{"n_layer": 8, "d_model": 576, "n_head": 9, "n_kv_head": 3, "head_dim": 64, "d_mlp": 1152, "vocab_size": 8192, "activation": "swiglu", "norm": "rmsnorm", "norm_place": "pre", "norm_eps": 1e-06, "positions": "learned", "qk_norm": false, "attn_scale": 0.125, "bias": "none", "tie_embeddings": false, "parallel_block": false, "init": "uniform", "init_std_qkv": 0.0181, "init_std_o": 0.0, "init_std_up": 0.0181, "init_std_down": 0.0, "optimizer": "soap_variant", "lr": 0.00246, "beta1": 0.95, "beta2": 0.99, "weight_decay": 0.16, "lr_head": 0.00539, "grad_clip": 0.5, "warmup_steps": 200, "schedule": "wsd", "decay_fraction": 0.812, "decay_shape": "linear", "final_lr_fraction": 0.1, "batch_tokens": [131072, 262144, 524288], "seq_len": 2048, "doc_mask": true, "train_tokens": 906800000, "steps": 3085, "dataset": "wikipedia_en"}
Each number is 128 + 32 x the weight over its row's rms, rounded and kept within 0 to 255. Layers, rows and columns count from 0. The size above them is the row's rms in percent of the matrix's.

# layer 4 MLP gate, 1152x576, rms 0.0993, rows 434-468, columns 384-447
size [ 98  98  93  98  94  97  93 102 111 101 105  95  87 100 115  92  99 103  98  94 100  99  95 109  97 118  97 118  94 101 100  97  95  85 101]
[[ 43 118 166  77  69 158 124 140 131 138 120 120 168 154 135 113 158 165 120  74  81 156 132 164 117 150 103  84 108 166 174 103 155 144 182  56 105 173 117 104 151 128 126 205 137 141 146  97 131 116 147 110 140 182 189 102 131 147 173 119 112  80 117 183]
 [ 90  66 126 182 137 143 131 159 140 118 109 106 162 124 113  94 131 144 136 231 130 158 149  65  92 194 114 107 156 171 119 110 144 216 142 122 127 129 101 109  93 119 118 153 137 168 131 119 135 138 129  72 161 159 107 127 146 171 148 137 101  62 132 130]
 [140 163 109 146 117  87 116 180 141 114 154  99 112 169 136 112 172 105 110 130 112  82 144 123 153  75 130 148 144 143 129 119 119  84 127 139 202 175 153 173 152 136 114  58 107 150 109 101 150  74 109 137 136 180 162 172 109 145 142 145 154  50 108 166]
 [127 136 160  19 163 129 123 125 110 127 132 151  52 133 133 160  84 168 127  98 122 165 139 108 144 129 179 157  94  89 136 125 132 139 125 180  47 155 140 142  73 140 114 102 143 113 134  79 141 128  81 155  98 111 131 132 114  72  83 113 136 112 120 101]
 [168 146 144  98  87 155 109 185 142 111 130  92  95  65 115 102  35 120 151 121 156  95 163 161 114 113  85 139 136 131 151 157  82  75 108  68 163 124  86 129 103 176 150 176 159 129 137 130 148 190 121 166 119  84  87 137  82  98 125 195  80 143 139  86]
 [147 117 161 157 125 119 110 101 103 142 156 174 150 154 138  74 136 112 106 152 128 135 160 162 178 154 112 111 109 143 120 149 166  94 201  77 115 159 147 171 129  90 101  46 165 110 125 161 106 185 128 162 135 153 121 102 128 110  97 133  90 179  71 123]
 [ 60 140  97 130 162 149 113 122  93 199  87 174 137 116 121 133 111 168 184 157 119 161  57  92 126  93 190 134 174  92  76 122 170 212 152  98 120 125 118 130 100 146  66 165 148  97 129 157 144 146 158  64 111  92  85 166 183 114 183 110 126 144 160 104]
 [153 102 142 144 121  87  94 125  97 154  95 118 101 155 155 115  81 171 107 197 150  91 111 106  78  86 102 138 166  76 126 149 145 137 131 161  43 166 144 142 117 178  99 108 121 141 123 133 207 126 129 142 100  85 123 121 137 176 166 124  94 167 142 165]
 [106  90 158 140 242 168 188 124 173 103  97 133 115  48 187 104 124 105 114 134 156 167 132 145 106 120  87  73 130  90 132  58 149 125 169 120 155 130 157  98 140 106 151 142 101 120 114 115 131 142 100  92 107 112 201 119 188 119 126 141 127 200 120 117]
 [ 97 125 199 129 114 189 131 123 142 130 137 125 144 144 128  98  86 117 161 130 134 126 136  99 187 128  98  94 166 124 126  68 163 149 112  86 109  99  98 127 142 126  99 112 127 172 140  76  87 145 106 113 110 123  92 174  29 156 105 147 122 156 126 151]
 [ 74 155 156 131 126 150 115 128 180 196 126 127 135 148 179 106 134 134 122 138 138  91 164  88 181  63  96 172 107 119 179 206 163 143  97 105 119 116 142 129 108 170 112  81 140 126  72 151 104  94 116  89 141 116 179 146 128  94 109  85 120 105 128 136]
 [209 132 161 128 169 139 160  74  82 113 177 139 176 130 137 146 173 113 145 126 123 151  63 122 122 101 159 137 149 164 148 105 122 141 128  54 154 105 125 109  98  91 142 127 138 173 136 174 143 166 172 108 153  49 120 172 107 114  35 162 139 125 155 157]
 [ 82 136 124 125 102  96  91 101 147 140 110 102 115 116 197 161 117 121 118 141 132  83 126 151 124 166  87  23 131 127  49 171 155 172 130 154  92 171 222 125 176 120 100 185 158 146 124 147 109  89 105 158  96 127 149  90  88 145 122 104 102  95 121 171]
 [170 130 108  70 134 115 119  73  86  82 155 116  99 106 183 190 153 163 161  98 142 113 125 128  90 138 100  72 175 103 166  71 127 141 139  93 101 171 139 153 162 101 187 163 117 118 128 151  95 161 188  84 146 150 135 123  93 183 178 129 142 143 107 129]
 [ 99 137 142 130 128 144 118  84 119 112 113 133 159  71 169 109 186 143 155  94 117 153 164  92 131  81 190  94 155 166  99  94 203 106  90 154 111 133 116 170 127 137 126 110 150 103 127 163 112 170 114 147 131 156 143  98 102 149 131  87 108 171  89 136]
 [118 134 160 127 151 155  95 144  93 140  93  88  95 134  96 114 161  55 131 132 111 133 112 137 168  67 134 118  87 120 242 140 102 121 160 126 132 144 106  96 148 160 140  92 125  68  77  99 152 153  78  93 131 161 111  90 100  94 117 122 147 102 139 141]
 [120 151 119 128 141  67 138  97 138 132 100 126 140 157  87 117 158 131 151 112 129 159 127 178 112 153 159 116 150 119 175 126 156 178 167 169 153 145 154 150 112 111 106 159  81 153  93  72 155  77 185 111 147 156 171 125 140 131 173 126 127  98 135  51]
 [147 109 102 159 130 168 144 118 155 156 175 122  81 136 145 192 133 124 135 142 151 117 120 135 124 116 143 145 159  91  55 133 156 148 116 104 183 109 113 130 108 137 154 122  93 118 143 101 139 156 143 133 160 123  88 109 136 106 144 146 200 146 173 150]
 [116 170 125 165 116 125 167  75 205 109 135 167  96 125 126 121 224  96 144 117 104 152 142 100  84  77 165  66 154 100 106 123 134 165 107 106 131  89  72 120 176 114 140 174  77 129 143 135 186  83  91 124 132 122 119 104 167 137 157 120 125 148  84 107]
 [ 93 106 206 124 189 111 138 153 139 149 140  60 174 118 152 111 132 117 113 184 112 160 140 173 141 121 100  73 154 172  93  74 129  74  72 147  80 214 159 153 146 122 124  87 161 110 134  77 101 178 121 150  69 159 117 131  97 158 166 160 103 104 173 114]
 [157 142 160 141 126 150 167 108 128 146 100 106 178 125 140 121 125  97 122  80 172 110  79 129 117 138 135 110 151 133 137  62 160 100  36 159 117 149 130 132 148 102 161 155 153 141 209  62  96 162 209 135 146  69 113 205  94 135 108 100 162 135 188 119]
 [125 121  97 150  77 156 143  97  66 149  86 139  90 140 116 154 108 120  93 149 148 113 141 103 120 131 141 126  96 147 174 133 165 112  93 193 125 139  87 193 101 105 192 152  80 117 122 101  94 106 117 166 137 117 107 145  62 120 138 152  86 114 146 119]
 [145 139 137  97  79 166 129 154 155 186  99 105 111 157 158 147  93  47 130 148 144 172 220  91 157 122  68 101 126 134 174  57 188 217 138 129 135 172 119 177 139  71 160 165 156 134 102  87 157 170 149  99 137 132 140 148 126 105 132 122 126 147 177 158]
 [117 106 166 172 113 170 105 188 154 171  71 113 125 139 180 101 126 104 151 115 164 121 104 138 129 146 157 126 116 187 200 113 159 127 137 140 152 131 116 166 134 106 147 103 111 135 134  56  84  72 129 149 119 125  73 143 139 136  89 120 143 118 129 171]
 [136 127 193 164  78 143 119 128 134 117 155 123 120 176 204 100 162 141 130 116 162  53 103 132 131  95 173 118 172 155 117 131  74 152 123 150 158 115 156 110 122 112 132 144 126 114 167 127  98 116 103 152 182 116 210 104 163 127 129 113 104 112 113 135]
 [166 139 179 195 118 139  95 104 132 134  82 119 135 123 157 188 118  91 153 102 152  93 128 100 156  56 149 164 146  71 113 169 154 193 200 130 147 156 126 122 102 106 124 154 194 155 120 124 166 100 144 181 186 118 151 141 119  99 129 153 152  91 123  95]
 [119 130 106 133 155  85 116 129 122  47 154 112  68 159 112 143 182 133  81  90 154 147 102 146 124 129 131 102 186 137 127 163 176 159  87 119 105  71 109 167  89 146 129 106  96 130 170 157 144 129 143 151 136  72 178  98 240 130 136 196 140 167 154 149]
 [113 121 152 182 119  96 166 155 120 100  82 149 143 143 146 129 105 136 190  78 113 143  54 118 139 131 102 144  90  32 153 141 138  79 137 125 111 139 141 106 124 131 120 123 181 150  89 150 113 103 158 102 182 140 132 102 123  91 111 151  59 107 150 132]
 [104 129  93 136 114 144 164 112 179 134 140 113 145 111 146  87 156 101 176 104  94 165  96 109 163 192 130 149 143 119 175 167 209  92 155 105 164 146  91 152 167 108 126 134 114  90 150  89 141 142 131  80 124 138 144 140 116 172 115 128 124 187 195 153]
 [105 145 130 106 156 121 117 110 117 117 108  92 140 141 133  75 107 107 114  90 203 102 139 169  96 157  89 139 149 130 138 127 171 144 136 167 165 150  85 179  98  66 127  95 126 128 217 102  79 121 149  89 165 113 122 103 171 166  83 101 111 129 142 204]
 [171 103 116  86 150 104  98 146 166 160 122  92  78 103 136  87 125 111 186 124 116 123 124  89 105  85 133 153 130  93 166 136 123  83 166 132  83 132 140 111  61 168  93  88 115 124 153 111 147 119 158 167 123 100 134 164 152 108 143 124 149 149 115 138]
 [154 135 162 153 159 137 136 130  84 179 147 129 184 173 184 113  62 157 102 146 161 158 147 146 126  92 155  86 129 173 148 110 129  72 149 119 204 151  82 137 170  60 151  92  81 120 159  80 193 144 162 139  83  99 157 104 177 167 177  88 143 143 129 166]
 [ 93 102  95  91 113  84 131 187 106  87  92 113 144  64 167 115 167 106 103 113  82  82 157 107 187 132 110 119  91 180 125 113  91 118 104 159 103 160 113 143 118  75  99 121 126 185 131  97 160 121 141 187 105 146  79 186  97 127 139 180  90 134 186  75]
 [ 68  87 126 142 130  81 166 114  93 136 127 161 142 146 129 191 110 111  62 122 170 126  92 167 153 137 102 160 129 118 106  91 119  99  98 145 154 148 110  96 133 197  97 104 142  76 149 153  74 104  83 130 131  65 168 107  95  81 145 164 110 131 139  98]
 [222 131 133 128 138 127  67 128  99 138 161 135 148 117 102 159 123 158 120 112 109  86  58 128  86 136 111 157  42 169  97  92 175 187 133 156  99 104  99 195 155 102 188 102 116 158 147 143 149 170 163  82 153 143 145  96 125  97 198  69 154  98 128 150]]
# layer 4 MLP up, 1152x576, rms 0.103, rows 434-468, columns 384-447
size [ 96  95 104  95  96 102  92 102 122 112  99  94  90 102 109  97  97 112  97  93 102  95  99  98 100 122 100 107  88  95 100  91  90  95 101]
[[168 145  85 119 161  84 154 115 116 138 138 163 103  78 146  94 101 160 100 127 130 108 137 121 140  99 189 142 106 108 116 193 109 169 112 169 162 143 147 171 135 135 126 107 107 159 108 163 159 114  73 110  57 138 112 157  85 107 136  88 103 136  95 129]
 [137  59 107 111 109 159 110 124  60 162 140  99 150 124 137  92 127 136 116 125 182  82  99 131  26 145 134 117 175 104  77 196  97 155 104 117  48  71 125 164 113 150 178 119 152 160 154 136 109 111 127 133  82 109  92 120  79 163 125 156 137 108 122 160]
 [ 77  89 147 128  83 141 192  95 121 162 132  84 154 183 124 102 167 135 120 172 121 151 116 173  94 110 184 127 146 211 133 160  74  85 120 132 116 117 155  99 127 142 109  58  93  31 105 194  64  88 171 152 117  74 106  99 119 150 149 120 101 121 187 130]
 [125 137 118 133  97 143 101  83 123 160 150 173 161 131 103 140 103  84  59 116 140 113 123 163 106 117 115 140  88 188 156  82  67 148 111 134 133 128 109 143 121 140 129  92 116 100 112 164 151 118 123 161 106 126 115 126 180 139 154 155  49 143 121 141]
 [126 178 196 141  82  89 121 105 161  71 124 100 147 133 124  83 154 111 113 162  86 119 163 122 121 181 187  83 119 194 119  90 124 137  73 131 120 133 177 118 171  83 156  40 175  56  57 156 116 128  96 101 104 183 115 115 166 163 119 124 149 164 137 146]
 [154 119 105 115 144  91 112 102 151 164 142 162 114 141 148 119 140 101  66  86 159 126 148 166 158  69  76 203 129 130 127  89 146  94 147 173 106 156 203 195 165 147 116 101 142 136 172 103 130 145 128 195 110 108 107 172 161  75  37 128 159 200  90 120]
 [115  71 139 144  76 106  81  47 126 129 185 126  94 154 140 115  58 149 164 114  84 103 105  44 160 135  91 128  57  71 153 118 146 129 122 114  97 136 109 147 112 129 133 138 127 145 138 136  78  95 184 138 136 113 129 145  89  50 115  93 143 134 174 156]
 [108 130 143 124 214 138 110 154 101 194 185 154 161 149 101 136  93 155 114  97 145 154 120 116  89 148  70 143 162 138 169 131 109 128 149 180 119 101 155 120 152 153 145 128  96 129 147 103 216 156 125 119 185 164 111 169 148 120 128  99 147 162 144 141]
 [ 98 214 138 140  43  92 138 104  78 179 148 149 115 161 110 145 128  93  89 109 158 170 156 114 150  97 104 179 183 115 108 150 148 119 144 112 160 124 121 141 151 155 156 142  93 144 166 158 112 131 185 144 156 136  68 117  75 119 134 192 149 123 155 153]
 [146 117  84 145  96 186 156 109 174 157 103 120 150 124 103 145 113 148 148 147 111 161 105 136 107 164 197 123 165  73 137 150 104 161 180 122 123 125 126 120  99 110  95 145 153 162 151 154  85 136 100 137 148 146 105 169 145 144 117  85 140 204 122 145]
 [168 181 120 164 128 124  69 110  79 149 144  88 136 128 138 136 143 131 112 159 136 181 127 131 139 160 161  63 110 201  77 134 116 135 101  83 129  76 209 130 122 121  94 117 121 138 178 160 118 119 173 139  95 114 122 185 101  79 213 137 153 129 138 104]
 [161 123 130  95 162 103 132  77 142 103 164 117 131  92 100 133  99  99 125 126 159 123  95 121 156 105 128 215 137 136 156 139 142 121 160 108 151  78 123 106 111 110 120 137  84 138  96 176 162 126 108  40 149 108 144 134 142 160 113 125 102 136 101 150]
 [134 134 114 129  27 133 127 102 192 131  77  93 143 113 157 175 157 117 127 123 117 119 180 128 103 139  90  68 135 118 172 144 104 172 114 176 109 159 141 153 137 172  80 198 132 112 151 108 106  76 172  85 142  87 125 120 139  99 140 149 105 114  97 136]
 [151 118 158  86 163 146 122  91  99 114 147 118 169 163 146  98 126 170 127  98  84 107 111 123 154 161 106 133 139 139 119 133 116 107  94 136 128  95 159 106 102 151  92  70 168 122 136 125 176 134 136 136  74 162 125 125 120 101 102  88 102 114 163 120]
 [135 140 157 104 163 164 100 133 105 136 198 108 150 137  57 123 159 132 132  67 111 119 154 183  77 126 164 120 163 132 125 113 158 156 106 145 125 136 111 139  84 115  98  75 147 166 148 155 115 126 145 151  73 162 175 152 115 136 145 106 135  70 117 160]
 [177 156 150 143 132 133 114 158 125 172 117 218  81 155  98 137 101 166 133 147 140 131 107 145 112 105 119 156 120 102 189 129 144 198 155 132 145 111 139 105 145 127 126 119  85  89 102 110 131 128 153  82 147 126 108 140 135 104 180 145 143 118  81 103]
 [ 86 219  96 180 122 124  84 111 134  80 217  77 181 146 139 135 119 150 109 101 193  80 114  91 148 135 125 128 135 103 158 123 182 104  94 123 118 118  75  98 156 119 102  22  75 118  85 185 117 163  96 140 140 136 104 122  97 142 108 169 133 105 118 187]
 [152 149  85 134 143 125 156 103 135 117 182 102 143 133 139 140 117  88 137 116  96  57 149  92 183 105 137 194  86 172 132 104 168 152 127 126  92  88 149  70  86  70 124  81 204 130 137 115 135 141 117  97 141 173  89 113 107 127 104 117 166 160 139 128]
 [145  99 121 102  78  84 131 154  91 160 119 133 120  82  60 155 130 150 160 139  66  96 150 112 152 170  97 157 171 162 169 159 114 153 120 164 121 152  59 123 133 113 137 194 168 135 124 128 182 110 132 150 170 121 154 178 170 139 148 125 150  98  78  82]
 [141 118 153 141 117 130 135  41 134 135 126  74  88 132 112 104 106  97 109 151  97 142  60 167 178 108 130  69 119 146 161 111 171 123 100 156 119  98 108  80 108 160 184 100 129 148 125 152 105 154 101  74  48 153  93 108 138 127 101 126 137 116 120 109]
 [101 105  71 158 173 174 134 126 132 115 131 151 151 134 141 135 199  71  99 154 141 168 114 112  93 106 107 133 141  92 155 144 184 165 103 140 113 140 126 177 102 119 134 163  90  94 181 105 119 135 183 139 137  78 153  47 151 120 137 140 136 137 162  84]
 [129 112 143 123 118 170  77 131 191 133 152  31 136 107 149 113 119  82 114 115 103 142 133 192 117  87  94 140 113 117 132 211 181 159 168 126  85 138 177 151  62 128 136  77 166 124 114 150 188 123 189 106  92 153 171 153 165  70 125  62 186 168 138 124]
 [122 130 103 128 121 111  91 129 150 119 110 126 135 111 108 100 114 123 157 121 111 115 162 154 113 106 151 108 105  85 141 190 113 140 134  96 120 130 137  71 161 127 119 162 205 130 170 124  91 101 123  83  70 140 116 156 185 134 120  97  86 169  69 101]
 [ 50 132 126 129  72 131 163 138  71 159 140 118 136 132 173 112 105 119 121 110 138 112 115 141 172 171  94 102 125 130 132 124 133 120 127 131 114 113 131 121 152 192 171 148  75 133 134 137 129  76 143 125 152 133 163 103 140 122 176 115 116  97 134 126]
 [183 124 134 140 118  90 137 111 118  92 132 123 125 115  85 121 142 136 169 128 107  66 106 130 133 164 133 124 118  65  59 179 137 121 127 136  88 149 125  89 139 175 108 157 182  95  94 128  43 155 130 112 111 118 146 124 128  89 125 106 125 184 109  96]
 [ 96 174  84 111 123 162 108  73 149 138 115 124  93 122  96 143 134 144 129 159  98 200 115 100  88 173 118 139 136  77 125  97 107 153  81 121  96 154 100 135 174 104  82 152 142 179 132 146 100 162 169 107 116 199 139 105 136 109 156 131  22 152 127  66]
 [135 116  73 182 158 151 127 137 149 139 130  63  63 109 141 131 125  88 155  74  57 131 191 149 159 124  73 140 156 129 118 168 165 105  59 159 109 152 176 115 126  72 149  60  95 125 119  99 117 134 156 137 118 110 130 171 143  83  91  28 112 144 152 137]
 [129 152 107 134 136 130 151  94  98 101 107  91 122 143 166 124 150 125  91 176 157 189 183 103  76  89 169 122 175 120 163 132 166 132  95 155 160 161 118  81 132 141 114  85  69 118  88 120  82 185  65 146 100  80 125 100 130 179 142 161 141 120 134  99]
 [101 114 169 122 113 147 136 172 115  53  88 133  76 108 127 139 142 135  80 136 155  85  67  94 162  36 148 101  88 166 117 109 128 144 151 143 105  97 147 135 139 103 131  60 121 158 161 144 134 184 108 149 156 162 161 128  98  94 140 113 139 121 160 134]
 [111 109  88 100 154 143 187 131 136 145 113 111 140 128 126 122 134 139 144 120  71 181 148 127  85  80 143  61  88 120  97 145 123  84 104 138 141 102 104  94 156  77 115 141  53 104 171 142 166 161 157  68 178 140 116 107  91  85 156 143 114 157 135 102]
 [ 88 101  99  94 118 136 166 201 125 111 107 193 162 151 101 104 132 103  66 135 140 124 140 119 200 167 115 125 157  98 196 147 128 131  93 109 121  41 141 125 134 135  66 130 125 150 118 184  91 106 120 122 135 108 145 112 126 119 167 178  93 145 155 113]
 [107 130 132 190 115 149 136 160 139 136 113 150 173 127 130 124 130 124 125 104 148 119 136 111 190 160 126  89 189  98 196  43 172 127 106 118 132 173 131 128  95  94 111 128  68 190 184  84  62 130 186 143 133 104 153 118 152 146 137 118 151  97  90 144]
 [126 105 114 102 128  89 132 160 106 191  97 152 137 124 188 117 133 115 122 135 133 143 126 157 150 118  42 112 141 120 136  86 100 152 160 103  99 161 160  97 133 145 122  97 130 173 151 104  94 122 104 138 122 143  81 169 102 143 161  87  86  80 104 137]
 [180 117 138 136 142  62  94 127 173 138 165 127  92  76  93 152 100 125  61 114 152 123  51 132 147 180 122 100 189 105  93  62 176 142 126 120 127 107 176 117 113  98  90  98 116  73 170  96 115 105 178  76 159 163 168 103 125 164 151  94 173 138 113 116]
 [140 162 168 115  51 173 119 147 132 113 109 155  78 130 159  80 143 164 128  86 132  81 127 178 106 184 104 130  83 166  88 110 140 104 119 129 176  98  97 122 101 154 125  78 125 107 172 103 135 145 140  95 140 144 111 113 117 208 138 147 136 105 112 183]]
# layer 4 MLP down (transposed), 1152x576, rms 0.097, rows 434-468, columns 384-447
size [104 106 103  99 101 108 106 104 102  95  97 104 102  99 107 102 104  95 104  99 100  97 102 100  94 104 105 107  99  99 103 102  92 107 106]
[[ 92  99 196 159 121 149 101 145 107 149  96 161 126 129 129 138 141 129 115 176 125 110 104 136  57 105 128  81 184 186 170 118 143  99 122 102 144 111  87 158 152 145  64 164 127 108 174 174 105  58 173 119 174 121 169 139 109 133 153 184 129 121 155 114]
 [140 110 169 184 139 113 130 117  80 145 161  83  90 130 153 155 109 115 109  39 145 126 152 107 178 108 196 161 177 114 110 137 143 132 138  95 136 138 163 180 133 174 110 127 138 155 128 138 139 150 117 161 162 123 106 139 106 105  71 122 135 131 150 153]
 [120 110 166  90 105 200 135 119 178 128 130 104 179 104 169 101 149 122 132 104 154  58  95 130  89 179 137 138 137 135 117 129 166 165  94 160  83 124 119 136  71 101 151 147 152 138 125  59  92 150 178 143  93  70 155 135 134 136 172 158 112 176 141 140]
 [199 111 106 106 113 100 163 143 159 134 149 205 117 148 155  83 138 149 148  83 120  70  87 100 205 130 156 157 156 138  90 131 157 140 103 101  86 105 106 137 174 161 162 167 147 112 106 117 143 164 124 135 109 132 126  83 164 142 145 138 168 113 137 171]
 [165 140 186 131 158  86 119 126  95  99 140  89 143 110 143 114  76  84 131 146 168 110 120 141 147 140  72 134 127  48 162 114 155 107 122 160 159 158  96 107  99 171  93 176 134 116 115 119 127 146 132 114 167 158 177 169 113 155 168 119  94  97 130  22]
 [138 132  87 110 120 130 140 140 135 128 122 103 145 132 110 130 163 146 205  81 114  93 168 170 148 155 112 201  59 106  66 115 124 108 160  83 132 134 140  89 117 129 148 104 136 165 113 150 138 163 159 188 190 153 102 145 140 103 124 104 131 157  72 163]
 [108 110 124 130 132 170 135 173 104 120 152 102 141 107 146 116 125 172 159  79 114 142 100 127  83 126 147  95 215  96  86 131 150 141 134 161 150 170  94 117 105 135 190 150  68 131  99 187  98 106 144  80 133 135 150  77 113 141 165 130 116  84 136 124]
 [169  65  98 130 101  82 158 115 124 124 145 185 127 127 150  96 155 133 128 163 111 182 135  98 131 149 129 154 144 141 129 152 144  83 124 126 121 154 139 131 148  85 113 162  80 127 130  93 117 130 130 127 125 165 171 116 131 105 165  86 109 127 122 129]
 [112 121 170 151  99  99  75 114 148 133 112  93 102 196  84 100 120 135 154 115 158 138  71 111  86  60 176 159 113 118 136  84 186 100 168  73 141 128 111 141 134 139 126  99  78 104 123 135 170 104 196 164 157 107  56 145 146  51 148  75 148 122 112  93]
 [152 137 120 131 127  90 125 139  92 105 114  88 148 184 116  96  37 118 164 127 140 160 108 111 140  70 102  70 130 136 161 134 174 174  91 120 119 125 151  48 161 155 102 104 175 123 130 102 163 151 173 130 116 128 104 143  94 113 153 139 133 133 162  47]
 [120 113 177 128 130 175 118 180 112 153 107 131 115 142 122 139 121 114  86 126  98 129 102 114 170 119  84 180 140  91 182 120 145 131 126 152  86 158 138 127  89  90 136 122 121 102  72 139 141 104 107 130 142 159 136 127 108 134  56 100 144  99 171 191]
 [126 101  87 120 124  94 107 122 169 156 102 166 115 126 109 206 150 162 201  72 137 119 159 160 150  96  75 182 112  80 106 134 166 102  84 163 113 155 150 206 131 123 117 156 100 147 106 114 143 170 120 208 159 108 148 110 119 113 157 100 103 147  93 171]
 [200 137 145 144 185 120 120 157 161  69 134 115 134 160  93 116 142 106 120 128  99 140 177 155 108  99 106 131  39 168  75 147  84 103 127 139 125 128 144  74 138 175 138 126 125 130 162 104 130 162 138 139 157 154 163 156  65 142 122 173 107 118  88 123]
 [121 120 165 159 126 147 171  49 139 146 141 144 167 144 143  77 133 131  38 133 114 136 100  97 118 105 127 101 113 145 168 136 170  97 120 156 112 132 109  64 100 133 107 180 108  94 120 152 108 112 171 115 177 134  79 156 122 166 116 145  59 113 165 118]
 [129 124  84 102  69 155 158  90 161 154  48 169  95 126  79 126  94  92 132 138  93 101 142  92 143 135 123 132 143 138 143 146  56  69 114 175 111 114 147  67 119 121  91 148 125 119  99 137 137 125 101 101  88 124 106 182 178 134 117 157 109 135 134 123]
 [172 191 121 197 114 141 186 157 133 144 133 110 193 182  98 137 148  96  91 172 152 189 126 143 125 129 144 127  66 140 121 175 149 156 163 187  93 197  62 193 119  74 114 200  33 130 132 198  90 127 136 104 117 109 134 114 137  96 151 129  64  59 131 117]
 [114 139 159 115 155 159 136  88 118 122 114 152 114 133 111 152  99 139 121 101 132 149 133 100 110 121 150 131 140 108 168 115 134 222 170 111  90 158 126 144 180  79 111 127 157 125 175 136 175 135 138 135 134 151 104 155 129 143 142 106 104  91 144  75]
 [104 127 124  81 187 159 108 152 132 112 113 147 102 154 145 172 117 214 169 153 157 180 139 106 140 127 135 134 139  87  80 133  70 123 136 164 111 144 113  93 178 144 164 153 121 118  82 102 125 123 102 100 105 127  75 181 127 120 118 159  89 138 134  82]
 [113 153 118 122 121 135 162  73 112 217 146 201 123 141 119 143 139  61 169 152 128  89 160 108 129 136  94 140 138  65 101 101 102 154 122  71 117  98 174 131 170 158 121 123 111 139  64  60 160 137 138 155 147 114 159 177  85 126 141 147  88 108 136 161]
 [154  98 135  97 131  89 139 178  98 106 203 121 164  90 148 166 135 108 149 194 158 189 130 135 141 171 113  86 173 123  93  78 118 152 130 139 143 158  88 131 157 137 139 109 145 127 120 109 137 125 121 119 128  53 137 136 100 122 112  92  52 158 114 193]
 [141 111 113 112 120 125 158 105 134 147 138 173 124 158 120 140  77 150 151  75 129 165 151 102 181 105 187 165 114 146 110 116 137 130 149 112 162 105  89 151 128 130  94 124 154 140 148  74 163 113  86 214 179 163 158 173 161 125 107 113 122 117 133 112]
 [105  84 153 139  83 180 102 146  84  56 121 148  35  90 169 156 134 133  91 145 121 164 147 102 110 187 100 120  77 132 107 144 126 105 131 128 111 117 100 150 129 101 112  94  84 109 105 122 122 101  60 162 130 180 154 130 117 102 105 143  94 110 156 177]
 [125 144 140 111 170 145  87 202 132  59 134  58 141 132 171 104  78 169 109 109 130 127  93 196 175  80 137  98 162 172 109 171 113 112 124 130 155 136 163 128 168 146 117 183 145 128 147 125 170 127 134  72 173 152 168  32 109 199 123 117 117 115 121 123]
 [156 145 111 155 152 114 182 117 172 139 117 166  95 119  74 116 138 116 133 130 184 150 152 140 151 110 183  97 146  87 156 173 129 107 138 137 132 124 156 132 159  75 134 158 108  69  82 129 185 129 106  91 111 141  83 134 128 202 115  92  76 109 105 142]
 [ 94 113 121 122  81 112 131 143 142 168 100 166 122 164 100 168 177 115 121  94  89 144 152  94 148 128 136 134 136 126 160 102 125 117  91  97 160 107  93 101 144 129 132 159 170 138 104 127  34 145 144  69 171 110 137 110 123 100  86 143 140  88 126 152]
 [178 109 106 197 124 228 116 139 175 120 152 128  75 148 121 174 168 181 162  78  92  91 200  66 108 122 169 148 148  84 106  96 147 122 150 155 159 129  93 100 137 135 127 106 118 103 110  81 122 186  70 140 140  98 159 156 118 178 153 177  72 121 173  52]
 [148 112 145 131 172 107  66  96 148 147  81 109 112 124 119 131 133  54 171 154 105 105 104 118 118 106 138 124 159  94 115 118 143 105 165 155 121 163 167 103 123 100  79  86 106 125  71  92  97  98 148  72 170  57  91  74 109 150  99 186 104 118  97 161]
 [117 102 159 113  54 146  98 164 146 183 136 135 157 122  99 127 118 148 104 142 102 132 131 156  85 118 149 164 114 116 177 195 137 150 144 139 167 120 132 116 168 120 126 133 112 134  48 142  85 137 157 145 159 150 121  71 138 118  89  99 110  82 119  40]
 [126 156  94 162 145 101 194 131 147 107 127 137 120 113  90  71 190  95 163 117 124 127 106 129 111 142  73 174 125 119 180 118 143 114  87 180 125 117  84  89 147 135 125 164  78 109 116 139 154  82 122  79 143 177 158 124 116 134 151 109 153 101 120 137]
 [130 139 123 117  96 106 145 170 110 149 136 127 144 114 147 142  88 180  76  92 122  80  93 142 198 125 140 127 129 153 160 137 147 120 147 126 121 116  95 132  88 202 100  97 111 135  97 109 192 138 120 139 181  47 116 156  87 130 111 137 129 128 133  78]
 [154 148  89 132  97 157 135 131 157 168 167  94 140 154  98 137 103  89 140 197 165 160  85 135 127  86  91 152 143 119 162 156 163 105 102 116 158 112  66 169 130 109 142 129 114 117 111 168 133 153  88 125 166  97 120 148  81 127 152 171  95 167 160 131]
 [168 183 109 128 129 133 111  98 100 128 105 100 131 145 165 165  89 100 132 121  69 110  73 101 124 104 122  91 113 151 122 109 139  98 140  60  55 132  62 106 111  74 125 111  88 135 126 150  70  71 136  99  92 141 104 144 123 121 112 111  88 102 174  98]
 [185 180 144 223 111 150 113 143 122 186 126  75 118 193  99 136 138 116 154 176 202 148 156  81 142 112 134  96 114  73 150 102 132  78 143 134 130  90 132 128 116 145 118 102 136 104 121  98 107 135 115 113  91 146 136  93 139 131 133 137 180 100 136 161]
 [123 131 126  70  92 136 143 149 135 120  60 127 124 108 129 150  76 186 120 156 155 172  98 134 126 140 157 113 150 147 192 172  73  68 141  92 105 119 107 127 181 155  92 144 127 111  96 131 168  65 137 177  98 156 110 110 155 142 116 119  72 109 116 134]
 [122 171  75 105 126 158 125 141  83  84 169 164 116 136 203 131 179 106 118 142 184 116 155 116 124 120 150 132 123 127 110 148 110 158 104 125  86 113  94 132 112 174 142 137  62 143 136 164 146  75 145 198 121 165 152 162 164 139  57 110 121 132 117  91]]